Weights of a small GPT-style language model, trained from scratch on English Wikipedia.
Training: a variant of SOAP for these matrices, 180M tokens, 2739 steps.
Each number is 128 + 32 x the weight over its row's rms, rounded and kept within 0 to 255. Layers, rows and columns count from 0. The size above them is the row's rms in percent of the matrix's.

# layer 2 attention output (transposed), 256x224, rms 0.113, rows 74-101, columns 168-223
size [ 98 102  96  90 106  93  95  97  87  96 102  88 114  89  97  95  88  91  93  91  93  87  92  97  90  94  89  96]
[[179 113  90 137 121 154 164 101  97 113 160 119 147 158  93 101 162 117  90 197 116  93 118 136 122 105 102 115 114  77 135 114 100  88 129 144  98 157 131 173 107 211 137 200  98 159 116 193 126  73 112 162 156 124 120 141]
 [127 122  95  98  90  87  70 123 121 106 134 132 113 160  89 102  87  76 106 144 155  74 204 141 120 100 165 145 137 126  97 155 139 133 167 141 135 127 123 119 159 120  95 142 124 124 127 115 139 156 132  95 165 166 195 118]
 [134 131 141 162 173 135 112 132  64 147  94 134 173 142 125 123 140 171 150 141 128  74 162 153 123 151 141 139 120 115 163 188 172 112 123  81 109 126  98 153 123 183  45 128 118 152 129  88  89 149 146 110  92  70 133 136]
 [129 126 113  78 188 129 105 116 134 167 128 172  93 117 147  98 148 121 112  95 106 143 113 105  87  94 121 115 118  89  89 150 102 134 131 144 146 139 182  92 129 175  83 173 134 172 156 154 206 172 194 136  94 172 165 143]
 [144  99 155 115 117 164 114 137 140 135 148 165 110 122 144 147 109  86 125  87 140 102 148 154 168 119 122  65 151 103 112  80 133 148  67 146 116 171 137 145 126 112  94 112 136 109 159 133 108 180 116 128 143  77 148  93]
 [ 83 111 125 102 170  87 178 118 122 179 151 176 143 140 158 137 131 164 119 180 152 162 114  62 120 158  99 135 149 141 117 126  94 138  75 110 130 140 192 188  92 118 118 133 185 123 100 148 215  97 138 139 150  71  98 111]
 [154 133 137 170 117 143  87 114 129 127 143  98 121 119  87 111 177 146 185 226 156 114  67 162 122 152 166 131  85 149 126 127  83 150 160  71 134 125  98  95 143 146 104 196  55  79  92 120 204 127 141  77 129 110  91 139]
 [173  48 108 150 126 180 147 132 154 128 156 198  86 149  82 106 139  99  89 149  77  77 160 135 138 158 138 128 107 171  84 104 162 147  90 119 113 152 165 115  99 161  94 118 161 152 158 138 111 117 139 148 139 122 169 179]
 [150 125 112  87 222 117 163 143 132 161 108 103 125 109 120  55 113 104 110 157 126  96 159 120 131 183 128 109 116  86 108 118 132 147  93 180  51  88 145 130 131 173 112  97 152 155 132 147 145  85  98 136 142 144 122 144]
 [116 105 109 106  88 128 135 131  97 110 107 154 152 185 116 129 128 114  68 165 159 145 130 105 121 118 147 139 112 140 141 130 135 148 123 142  93 124  93 116 164 105 119 125 114  98 156 139 111 132  53 126  91 122  91 127]
 [161 133 100 112 128 141 136 100 100 147 175 106  91 136 168 134  98  73 135  36 142  70 116 152 157 108 157 124 168 181 143 116 108 166 131 139 161 161 152 126 150 117 152  97 122 174 177 135  78 122 168 135 146 166 101 105]
 [ 95 153 155 136 104 144 139 117 123  96 112 102 143 142 108 124 133 194 122  65 120 169 197 168 137 147 118 118  77 157 112  69 151  71 143 165 124  73 104 141 126 137 203 110  80 122 172 154 111  92 128 125  85  71  96  85]
 [ 99  99 162  60 107 135 147 162  98 112  89 183 136 116 128 130 136 124 115 162 191 165 127 128  26 146 146 115 108  52 124 145 156 134  92 103 141 122 132 178 167 154  99 216 139 153 133 155 134 134 123 126  89 139  95 117]
 [106 113 124 162  66 124 129 139  97 121  91 137 103 157 125 139  97 215 121 136 127  69 131 123 166 175  24 168 168  78 136 133 127 138  76 105  85 104 126 111 168  92 133 131 143  99 163 167 122 125 119 154 117 149 144 107]
 [ 94 104 109 128  91 120 160 169 117 147  85  99 105  92  74 148 165 115 176 180 120 142 151  96 149 126 159 178  97 135 116 152 166 120 116 131 160 104 158  93 117  95 105 181 114 195  82  60 108 155 107 180 148 105 142 151]
 [161 109 115 105 144 201 136 155 110 102 135 169  72 136 156 113 132  68  96 182 155 125 130 142 174  80 164  50 144 153  65 130 159 127 122 206 108 185 120 128  93 174 192  80 110  73 121  79 198 120 115  97 134 109 118  66]
 [135 135 155 150  67  64 134 105  59 107 153 123  93 107 169 112 178  93  92 164  73  98 121 111 120 146 142 168 179 192 112 134 136 151 102 190 124 129 117 161 106 190 121  78 136 163 188  63 131 142 137  79 145 143 117 119]
 [ 59  92 117 154 173 152 109 108 167 146 138  37 117 122 133 111 156 162 113 214  91 118 149 132 120 122 157 188 129 102  76  67  64 114 125 162 152 165 165  85  86 122  92 136  87  79 166 144 119 161 162 186 125 134  83 114]
 [106 118 147  99 149 122  86 148 131 137 114 196 137 154 127 125 156  96 128 151 160 111 128 136  88 105 130  96  74  91 100 101 155 161 126  76  74 158 117 116  58 181 155 100 203 174  98 152  52 110 137 102 191  98 104 132]
 [120 151 138 115 160 178 156 160 115  90 155 149 143 123 164  92 120 184 152 128  67 129 130 124 158 165 139 167 113 110 112 158 178 141 133 137 102 198 119 165 166 121 135  98 145 110 110 164 181 101  94 141 155 139  96 129]
 [ 93 129 107 130 159 163 120 162  83 128 202  84 201 117 142 140 144 172 121  88 145 102 106 110 145 175 156 126  87 122 163 144 141 133  78 155 132 161 101 103 119 129 163 136  32 169 138 100 155 136  88 113 144 168 154 171]
 [158 114 139  77 110 156 171 179 111 139 180 160 137 157 129  81 141 130 153 120  90  89 139 165 129 134 111 164 155 103 110 109  71 135 142 163  94 165 102  83  81  79 104 101 147 104 133 103  94 106  90  98 115 129 107 120]
 [138 140 221 162 131 190 123  99 181  97 142 139 165 110 128 136 165 147 148 131  83 163 124 137 130 176 173 125 108 102 144 141 115 122 160 106 119 198 112 144 108  95 101 114  89 189 120 176 231 130 153 133 118 150 144 143]
 [121 138 130 110 119 117 102  66 125  96 144  73  99 132  45 130 228  89 158 181 152 146 175  86 113 149 160 169 132  76 169  93 121 146 185 102 115 144 160 107 127 153 145  97 116 143  97 118 106  93 193 100 103  60 117 137]
 [133 102 126 121 161 199 135 121  90 108  92 126 121 130 112 114 147 193 154 114 112 170 170 140 156 111 140  82 130 117 170  68 135 156 144  89 187  51 116 109 132 174 117 173  35 113 190 123 124 137 195  91 128 153 102  98]
 [120 137  93 150 141 122 118 162 115 154 191 121 152 139  79 136 150 150 104 185 122 122 101 113 137 121 103 122 129 127  82 145 111 182  90 106 121 117  89 132 131 187 166  68  92 125 150  97 109  96 115 176 141  72 131 119]
 [135 154 118 164 186 126 100 166 100 108  87 174 188 139 142 134 188 102  83 152  60 136 112 142  31 103 137  97 152  84  82 122 130  92 135 197 113  94 122 179 159 163 147 126 152  73 144 104  97 124 133 112 118 131 112 120]
 [163 180 126 107  55  79 112 135 157  86 127  92 200  96  60 104  76  83 140  88 174 132  75 108  75  80 110 162 155 105 127 150 151 177 168 157 169 146  85 121 132 101 101  74 101 135 110 145 120 123  96 124 122 182 176  93]]
# layer 2 attention value, 256x224, rms 0.119, rows 75-102, columns 168-223
size [ 95  82  85  95  83  84  87  80  88  95  86  97  80  88  87  81  81  83  85  84  85  78  85  84  80  79  83  89]
[[147  84 120 159 164  99  92 109 142 136 110  56 115 111 126 142 165 104 100 134 153 115 157  93 180 121 175 133 166 172 158 186 127 133 170 120 117 115 131 122  78 154 132 112  99 156 119 121 104 175 161 157 133 110 139  77]
 [113  64  42 150 154  76 154 127 127 106  74 125 134 190 133 113 122  63  72 118  87 147 189 134 112 150 148 116 138 123 140 104 139  76 130 203 164 164  83 207 109 110  80 127 143 156 195 110 108  63 107 114 150 159 117 105]
 [105 133 152 183 146 125 116 184  77 110 130 129 110 170 104 108  98 133 179 166  83 181 116 114 134 132 104 125 174 175 142 152 119 127  97 139 134 123 190  82 132 204 185 134 130 168 112  80 125 142 149 131  95  85 144 142]
 [169 147 130 133  80 142  89 120 101 108 111 158 115 122 161 134 179 120 103 154 161 155 164 118 151 127 177 159 108 166 119 100 137 125 108  62 145 147 149 122  73 150 145 153 129  96  96 154 112 141  98 122 125 145 145 149]
 [155 168 111 156 125 125 116 102 155  98 146 152 112 128 174 111 106 114 106  75  67 116  93 167 150  76 112 164  54 153 152 103 227  74 132  95  83  88 147 158  94 145 130 171 130 175 113 150 118  81 100  85 176 124 184 138]
 [104  98  92 150 141 201  93  72  91 100  89 136 135 142  53 106 127 204 149  85  77 139 150 142 105 103 155 159  78  90 152 138 122 131 159 113 121 130 124 141 133  97 155 111 140 137 137 151 149 151 117 119 125  98 144 200]
 [158 124 156 144  77 123 145 170 112 163 139 115 112 159  74 186 149 112 118 133 134 119  74 148 131 108  84 124 142  93 127 104 166 181 108  99 204 180 133 114 112 133 121 142 103  67 129 130  71  83 103  91  89 137 124  98]
 [106 130 139 157 135  87 190 146 100 156 107  61 168 187  80 167 136 125 132 156 165 178  96 134  77 206 112 116 115 132 163 163 106 203 124 167 183  86  90 131 131 130 128  74 168 102 138 147 149 121  98 139 102  92 159 120]
 [168  94 137 150 145 118 165  84 137 127  63  82 111 140 161 100  99 122  91 164 182 145  94 134 109 121 171 145 142  71 116 111 166 102 154 149  77 134 149 157 128  71 103 139 178 104 118 140 160 112 122 216  91 147 108 134]
 [183 138 161 147 181 121  89 188 142  93 180 138 155  93  65 149 143 121 161 106 141 116 144 130 127 174 174 115 138 139 103 106 156 182 143 107 127 121 123 113 120 146 108 107  78 168  83 109 105 113 190 173 154 145 173 156]
 [176  87  97  88 140 123 116 141  92 161 125 109  96 144 125  86  55 101 161 143 166 170 177 149 170 150 108 139  91  84  97 133 108 159 100 137 138 157 162 123 158 113 128 105 114  92 100 153 165 137  89 109  77 129 177 133]
 [142 125 125 153 164 163 145 123  74 120 174 176 121 129 105 118 116 135 161 163 130 117  96 173 139  60 104 151  91 134 166 156 147  98 152  95 102 119 108 142 125 142 139 161  94 117 174  97  88 102  94 107 120 121 186 155]
 [109 112 148 108 100 102 159 126 170 129 167 139  75 136 122 115 103 136 123 110 133 118 189 125 141 159 107 170 153 156 187 148 137 134  53 108 133 194  80 130 150 125 132 165  97 128 158 104 142 115 104 162 183 184 134 100]
 [116 184 106 136 114 142 196 159 139  87 114 142 162  94  66 133 143 136 118 182 123 163 162 108 153  88 139 183 165  60 144  99  80 111 158 167 126 138 153 112 153 131  63 131 114 123 142 171 107 130 170  41 106 122  66 116]
 [130 151  96 185 116 138 111 148 135 150 124  74  73 137 111 180 141 117 110 112 141 137  89 159 100 154 146 185 131 125 118 118 200 111 151 123 170 104  99  77 125  79 156 103  74 101 139 142 144 107 136 131  97 144 195 152]
 [ 91 133  67 116 108 162  88 172 116  87 133  89 104 104 153 125 133 131 125 128 109 123 135  94 172 141 105 122 172 147  95  29 141 129 144 137 173 179 169 135  68 143  72 146 141 115 154 120 155 148 193 147 111 110 141  78]
 [ 96 168 103 131 116 128 111 113 115 152 117 100 176  89  98  68 157 166 124 147 128 160 125 171 118  65 149 108  93 114 145 105 133  89 127 140  37 156 124  92 141 125 139 113 151 129  66  72 123  81 158  96 119 107 138 116]
 [133 118 194 162 123 126 169 166 119 167 134 141 134 152 139 156 118  68  74 100 146 190 122 143 198 124 145 124 132 109  93 152 126 120 153  96 113 157 140 110 109 193 155 168 140 132  68 104 108 114  93 132 141  98 155 109]
 [110 156 103 103 143 133 136 118 127  82 133 141  82  48 100 128 130 113 126 150  92 134  91 194 124 185 185 108 139 107 162 115 153 162 151 138 176 132 100  83  97 126  98 100 109 173 162 141  88  84 102  94 136 176 152 151]
 [148 119 153 123 132 157 125 129  52  96 209 168 141 120 142 129 206 147 146 106 170 110 156 111 116 141 157  47 187  69 168 117 115 107  82 111 131 143  95 169 127 171 137  74 104 112 159 143 114 158 169 165 152  87  87 111]
 [112 181 170  73  84 160 192 175 169 166 183 101 120 180  50 161 159 106  95 116 126 118 109 126 188 115 187 112 146 139 118 147  98 115  99  98 203 187  91 112 129 158 118 142 171 166 169 138 134 118 164 148 154 131 132 131]
 [128 124 109 196  98 148 139 132  88  99 142 133 101  92 141 126 173 111  83 133 130 117 120 151  57 148  80 195 121 108  99 125 122  75 136 111 172 143 208 103 124 164 133 156  90 147 108 169 130 116  69  47 127  72 103 148]
 [152  95 133 131  64 161 139 193 110 183 140 112  86 160  87 129  56 128 163  34 148 131 133 117 141 108 120 103 126 126 100 187 135 175 150  84 136 144 190 161 173 120 116  79 126 139 120 131 135 157 140 107 123  63 135 114]
 [133  88  88 115 152 179 127  96  89  84  94 173 174 142  90 125 138 162 111 171 141 124 141 117 116 111 127 113 103 116 193  80 138 160 127 122 140 200 117 139 106 153 123 154 142 139 106 139 127 196 138  94 143  95 123 118]
 [116 147 125 177 109 130 121 104  91 188  67  90 128 135 156 126 109 140  96 129 134 149 149 111  98 154 106 122 132  90 150  85 131  88 110 175 116 143  88 155 140 153 123 135 125 143  97 116 139 133 103 149 133 142  80  62]
 [130 102 153 154 123 107 141 191  68  97 103 141  93 110 141 105 153 115 157 164 118 117  45 137 152 149 160 148 167 157 113  97 144 106 164 140 118 180  84 146 137 164 150 170 135 153 168 108 160 120 107 113 110  99  89  75]
 [ 87 178 174  99 101  64 108 116 105 111 141 217 149 126 137 144 140  93 164 113  92 138 143 134 142 125  99 125 132 110 163 116 140  95 130 182 189  68 138 124 138 122 122  56 134 136 130  91 108 153 109 121  94 101 141 130]
 [129  96 109 173 172 130 160 188 124 129 179  71 106 132 158  96 141 139  80 135 155  82  85 124  60  57 110 141 160 202  86 189  53 174  69 146 142 141 140 164 153  93 143 119 151 138 130 160 157 143 141  96  98 132 144 170]]